Part of a small language model's weights: MLP 768 GeGLU, biases.
Each number is 50 + 10 x the weight over its row's rms, rounded and kept within 0 to 99. Layers, rows and columns count from 0. The size before them is the row's rms in percent of the matrix's.

# up: layer 4 MLP up, 768x192, rms 0.245, rows 256-277, columns 0-47
# down: layer 4 MLP down (transposed), 768x192, rms 0.22, rows 256-276, columns 0-47
# gate: layer 4 MLP gate, 768x192, rms 0.236, rows 257-277, columns 0-47
up256 087:48 36 44 48 33 52 62 44 59 38 43 45 41 25 37 65 41 74 59 60 47 56 73 45 56 45 61 37 29 55 50 38 50 49 56 48 42 34 62 47 45 47 54 57 56 38 49 37
down256 080:49 37 66 48 66 50 44 47 38 56 65 41 58 64 52 47 56 60 32 53 47 51 58 60 52 59 32 55 57 54 45 41 48 48 82 52 73 52 55 53 55 59 27 46 38 38 61 45
gate257 118:37 28 46 41 53 63 51 51 47 67 57 43 53 48 44 54 54 42 61 33 55 34 56 65 55 46 51 61 56 43 55 61 49 69 58 49 45 35 44 67 60 56 53 50 53 57 32 58
up257 101:56 67 59 49 45 53 37 53 47 34 64 60 52 76 55 49 43 56 48 58 50 56 87 55 71 41 48 33 57 64 47 42 65 47 37 74 46 57 62 41 27 44 53 60 57 48 50 49
down257 110:39 51 65 58 38 43 42 45 47 36 63 55 31 45 44 60 41 55 38 48 54 72 55 58 73 48 62 46 54 39 56 50 62 49 36 46 47 51 61 60 40 41 47 62 49 58 68 52
gate258 099:53 71 69 59 53 43 40 50 56 62 48 49 46 74 35 48 53 43 60 53 42 47 64 57 63 39 68 44 59 47 58 49 45 55 62 33 68 28 48 48 52 46 62 57 46 55 50 56
up258 096:41 58 52 30 53 57 42 55 60 64 48 39 65 61 42 54 54 49 45 47 55 49 67 58 43 56 45 32 58 40 56 32 37 59 46 43 52 61 45 57 39 47 48 45 59 43 35 61
down258 096:51 51 45 49 39 28 46 56 59 42 53 41 62 58 44 41 46 32 25 54 52 54 59 43 66 31 58 55 35 44 56 51 48 57 35 61 62 61 47 47 38 32 54 59 35 51 49 57
gate259 104:51 60 66 34 48 50 56 57 37 50 72 25 61 49 56 51 47 39 66 54 62 66 56 36 49 54 53 48 35 42 52 64 52 49 47 41 35 58 52 48 34 74 79 47 58 50 53 54
up259 108:40 50 36 61 47 64 41 51 45 47 43 64 42 58 60 47 54 37 34 42 56 42 41 41 51 69 40 51 52 44 51 36 36 27 49 54 60 52 52 38 54 36 68 39 53 56 56 36
down259 110:42 47 43 65 59 67 45 49 48 52 54 60 54 65 60 46 49 54 50 53 30 57 50 28 39 52 53 64 60 50 41 27 39 47 56 61 40 42 56 56 41 67 51 45 41 57 43 56
gate260 096:46 57 46 38 58 59 58 39 35 32 52 53 52 29 62 52 56 28 48 38 53 53 42 42 37 47 54 47 45 41 43 64 57 66 47 41 59 43 51 52 64 43 52 57 73 39 45 47
up260 087:34 53 44 43 42 55 47 43 33 35 43 42 48 28 35 50 54 51 35 47 56 44 49 34 59 56 68 65 46 42 31 62 43 43 39 42 47 32 34 56 43 36 38 64 49 57 50 57
down260 096:48 66 54 52 46 43 50 46 61 61 59 52 62 55 55 45 50 29 45 34 52 68 33 43 49 46 43 29 36 45 47 35 52 49 58 55 55 49 44 40 51 47 55 58 51 72 46 57
gate261 094:53 57 39 46 57 53 59 44 46 37 50 42 47 32 52 33 48 35 57 53 54 48 36 60 49 59 39 52 54 48 41 39 43 26 39 72 46 51 49 32 39 52 57 67 47 55 62 46
up261 098:60 44 46 44 58 43 58 42 62 43 58 50 54 45 49 33 62 58 55 45 36 61 45 56 55 47 44 54 59 73 40 71 65 46 68 60 62 38 55 48 43 44 53 39 36 31 55 41
down261 097:42 59 43 59 51 57 46 54 38 38 39 37 50 28 69 54 42 41 60 60 43 37 45 48 53 42 70 49 53 58 45 48 42 42 52 38 59 31 60 49 54 58 32 53 43 48 47 44
gate262 094:33 33 29 71 42 50 53 63 51 40 63 73 58 47 55 61 55 39 58 59 45 41 54 55 37 41 38 50 38 48 65 51 43 46 36 56 63 41 42 72 47 61 30 33 48 35 65 40
up262 100:46 63 46 48 54 47 45 55 52 64 43 59 55 51 49 35 49 48 54 46 51 48 40 59 37 32 64 49 40 28 65 51 26 54 70 55 35 56 57 58 38 41 55 58 31 71 32 64
down262 093:67 52 58 44 59 58 45 40 48 49 52 46 45 35 50 59 44 73 61 50 58 51 44 56 63 39 66 58 58 39 38 65 63 51 57 34 56 50 44 45 38 52 60 53 50 43 52 44
gate263 091:68 31 54 29 44 47 39 50 51 37 44 37 50 26 44 67 56 38 59 58 52 46 58 60 47 36 63 57 56 50 63 58 52 41 65 52 53 52 55 71 46 53 67 47 58 56 52 55
up263 101:52 41 48 27 45 54 56 62 58 50 43 58 45 31 49 51 47 59 51 73 48 40 59 27 47 51 54 55 44 53 39 61 69 60 46 27 48 46 64 50 45 56 46 54 37 45 62 43
down263 097:39 54 49 60 61 53 31 51 42 49 58 50 62 59 56 55 54 43 43 42 65 46 54 57 34 54 35 45 58 41 33 45 51 41 65 34 42 44 47 45 62 44 52 64 38 38 55 45
gate264 094:50 54 47 43 70 58 47 49 48 36 46 56 42 50 56 49 55 47 40 66 26 47 65 61 55 57 58 55 47 52 44 49 48 41 62 41 65 68 58 55 43 36 40 58 47 48 36 56
up264 092:57 42 53 55 45 41 54 33 33 40 53 41 39 66 36 66 45 60 49 34 40 46 54 47 56 42 71 46 75 41 38 50 48 50 51 52 47 45 48 43 46 42 42 63 40 57 50 54
down264 095:55 56 47 60 32 49 53 58 48 47 40 42 64 43 34 37 43 47 60 52 47 49 34 50 69 43 37 49 64 55 51 67 54 40 42 42 53 59 53 69 44 57 54 38 52 40 42 58
gate265 096:53 62 49 45 64 46 47 53 38 66 58 59 51 53 38 37 45 50 38 55 55 46 47 42 59 37 42 33 62 51 42 37 39 50 34 63 54 58 62 35 56 40 54 66 40 39 35 68
up265 090:53 60 43 31 51 45 30 55 67 34 39 56 61 53 41 60 66 45 54 68 41 54 58 56 53 34 62 41 44 54 54 53 44 69 38 56 47 32 40 42 35 48 44 46 52 44 44 69
down265 093:65 55 65 47 42 50 64 39 49 55 61 37 51 53 55 36 53 57 51 50 39 63 44 54 49 51 51 74 65 47 61 59 48 36 64 54 44 50 40 61 51 58 58 62 51 42 54 41
gate266 112:53 56 44 60 35 51 50 38 56 46 43 40 35 56 35 49 53 45 37 77 40 43 50 48 42 56 50 43 64 72 53 40 50 64 56 42 60 40 46 63 50 44 53 44 51 32 46 52
up266 101:40 60 38 53 50 34 61 33 56 72 55 54 48 43 64 47 43 62 39 67 48 40 48 44 50 50 68 59 48 49 48 53 41 53 27 59 59 57 23 50 42 40 43 39 47 41 45 47
down266 103:47 59 48 55 41 37 45 53 54 32 57 60 42 58 74 54 62 33 39 56 61 52 52 41 47 47 49 42 44 46 42 40 43 41 35 39 53 33 36 50 47 38 32 67 60 43 51 46
gate267 109:44 45 63 33 49 41 52 44 47 53 58 46 56 61 41 71 54 32 51 49 38 45 48 63 57 45 47 51 47 66 49 46 39 49 53 31 50 44 44 62 42 57 56 46 35 55 34 52
up267 103:56 42 54 37 65 51 71 51 45 63 56 55 38 48 41 74 43 44 42 54 27 37 42 53 61 50 40 57 49 34 39 57 55 42 67 47 45 50 48 59 59 49 40 57 49 39 49 46
down267 106:48 51 52 26 76 55 42 43 58 61 58 63 57 47 41 54 55 48 55 63 44 47 46 51 44 52 57 35 45 44 44 50 59 56 53 64 59 49 54 43 49 56 35 55 52 55 38 43
gate268 102:39 41 56 52 56 31 51 66 48 51 46 57 38 58 40 46 51 58 70 73 58 51 47 55 44 45 46 55 45 67 58 45 25 51 42 43 42 40 54 38 50 69 44 53 41 49 59 52
up268 096:38 52 45 63 43 36 53 49 48 32 40 57 44 45 45 45 63 41 71 60 58 54 43 39 46 48 46 58 44 43 63 37 41 64 55 50 64 50 66 40 49 50 50 62 62 47 71 48
down268 101:50 63 40 51 41 59 50 45 49 51 24 43 59 55 60 49 46 47 61 49 26 48 40 44 56 48 51 54 42 54 42 45 68 52 67 62 61 34 39 61 52 50 43 39 49 39 57 60
gate269 107:59 51 53 61 38 46 58 53 54 51 36 52 52 27 54 67 55 48 58 56 36 67 61 38 63 44 30 59 47 43 44 51 49 51 60 25 30 34 37 61 46 45 55 54 50 63 51 57
up269 119:42 40 40 52 58 42 40 45 38 37 56 46 51 59 57 53 45 43 64 48 51 49 51 49 63 46 50 63 41 66 38 50 51 50 46 63 51 47 58 50 54 42 78 53 38 45 45 58
down269 116:53 65 42 32 20 50 34 54 79 44 47 58 43 44 58 46 58 34 62 50 61 46 63 44 41 66 54 38 31 49 65 44 41 53 31 57 69 52 62 48 44 68 43 51 55 52 64 46
gate270 096:65 34 26 50 50 36 66 37 57 34 42 48 45 51 50 66 37 55 39 21 51 49 43 38 54 41 40 50 42 47 53 45 54 57 45 52 27 43 48 56 43 72 44 60 57 22 51 51
up270 099:63 51 68 47 43 53 66 51 41 38 56 33 40 42 54 50 61 62 39 43 61 47 42 47 33 44 64 57 46 50 54 53 46 36 56 51 51 44 43 57 30 49 53 49 21 58 44 39
down270 103:39 62 53 43 37 42 37 44 64 57 42 55 52 53 42 44 44 36 60 43 59 48 46 46 66 61 44 25 46 52 31 56 48 58 53 44 74 62 52 49 46 69 44 46 60 31 47 51
gate271 086:37 48 33 45 44 46 41 62 55 49 43 57 43 49 59 60 51 55 57 51 36 48 74 46 54 53 51 43 59 48 45 47 57 66 42 36 44 43 29 69 55 29 49 35 47 55 47 55
up271 098:62 44 51 52 47 45 37 43 33 50 35 55 54 54 43 50 63 54 54 56 52 51 49 45 67 53 46 58 32 32 41 70 64 54 42 43 60 60 59 57 61 44 14 44 54 49 45 30
down271 101:38 42 59 37 55 24 60 38 48 48 48 40 57 46 47 52 51 28 49 57 58 47 51 52 61 54 58 49 38 40 59 55 37 51 38 62 48 57 33 60 41 38 41 39 60 47 40 44
gate272 098:55 49 35 44 52 47 42 64 61 47 58 50 41 47 57 53 53 37 65 50 19 57 40 57 48 45 42 35 48 48 33 58 56 50 54 69 58 63 38 58 56 62 58 50 63 58 50 66
up272 114:43 51 52 59 53 61 53 60 35 39 41 60 36 30 54 35 55 56 42 41 46 43 62 51 65 74 56 52 52 61 34 47 45 53 49 43 50 51 33 56 50 53 52 40 51 37 50 58
down272 116:52 33 18 52 54 64 43 47 34 35 47 53 50 53 46 46 48 42 51 49 46 45 53 66 48 41 37 48 64 49 54 31 58 39 49 58 41 50 71 56 49 44 55 49 47 37 44 65
gate273 095:54 58 64 38 50 45 47 42 37 40 48 56 49 56 37 45 67 44 45 59 35 52 46 40 62 33 48 60 38 49 59 53 51 53 53 61 61 38 60 68 41 78 60 30 46 34 49 62
up273 097:57 79 62 58 56 59 51 52 47 36 45 64 43 51 41 44 46 48 50 62 56 57 61 55 54 67 45 32 54 51 48 42 53 54 62 39 47 50 52 66 44 39 49 46 60 38 34 64
down273 095:34 39 45 52 54 56 41 79 40 45 48 56 53 49 46 58 58 41 51 43 53 36 52 15 52 44 48 34 54 34 38 44 41 54 39 57 40 30 58 50 58 52 55 43 50 36 53 61
gate274 105:48 56 69 62 50 44 51 49 57 49 56 55 40 54 38 37 59 36 54 40 31 43 51 41 55 37 50 48 38 59 50 57 49 43 52 41 47 65 63 40 32 55 54 48 65 40 56 41
up274 104:52 47 47 27 73 51 53 50 60 44 55 53 44 44 55 29 49 68 46 49 32 51 59 58 36 43 56 53 41 64 48 34 52 46 64 51 49 52 62 53 56 61 57 50 64 76 49 58
down274 099:40 41 58 37 21 48 50 58 57 60 55 43 55 59 64 44 50 72 64 55 63 45 50 52 56 39 41 46 52 48 56 59 39 51 30 37 58 58 46 37 58 64 45 51 53 59 42 69
gate275 087:71 53 42 49 74 31 51 45 51 29 54 50 69 57 46 47 63 33 51 39 63 56 41 62 46 57 57 47 52 42 45 55 49 41 36 54 50 55 66 55 71 49 50 66 52 70 55 51
up275 084:59 42 54 39 68 61 36 50 60 41 59 35 44 34 38 48 39 33 62 46 60 26 39 47 48 59 36 53 56 66 45 47 47 51 47 55 42 42 63 61 54 71 47 48 57 38 57 40
down275 093:29 48 46 53 57 52 56 31 44 57 61 60 57 53 55 58 37 54 51 62 52 50 64 53 44 48 50 53 46 37 31 41 64 47 34 40 49 42 51 40 37 40 51 35 47 40 40 42
gate276 088:50 45 43 71 36 51 55 36 60 39 46 52 38 53 44 47 33 43 62 51 48 43 54 28 43 52 49 45 45 43 44 53 55 57 43 34 45 43 53 60 65 71 55 36 58 49 16 58
up276 091:45 44 50 42 75 53 62 47 53 47 53 36 47 35 54 47 41 43 52 40 36 40 48 42 47 62 36 49 61 55 46 47 33 41 65 46 59 62 68 51 38 58 31 45 42 51 48 48
down276 079:43 24 48 42 44 46 36 38 36 44 53 55 56 26 55 49 62 66 45 36 44 39 56 42 41 50 45 53 46 36 69 48 58 61 37 57 54 56 40 48 56 58 27 43 65 64 42 63
gate277 083:37 53 61 54 43 48 60 65 39 47 48 45 59 50 40 51 55 39 46 36 42 46 48 46 40 46 34 42 47 35 46 62 32 57 57 32 55 49 59 34 48 34 28 41 44 41 58 57
up277 089:43 54 34 72 56 48 61 61 70 63 36 59 54 48 56 54 48 46 43 60 49 55 45 47 42 42 42 30 39 67 61 41 54 27 65 56 48 48 43 50 48 46 61 36 54 32 65 41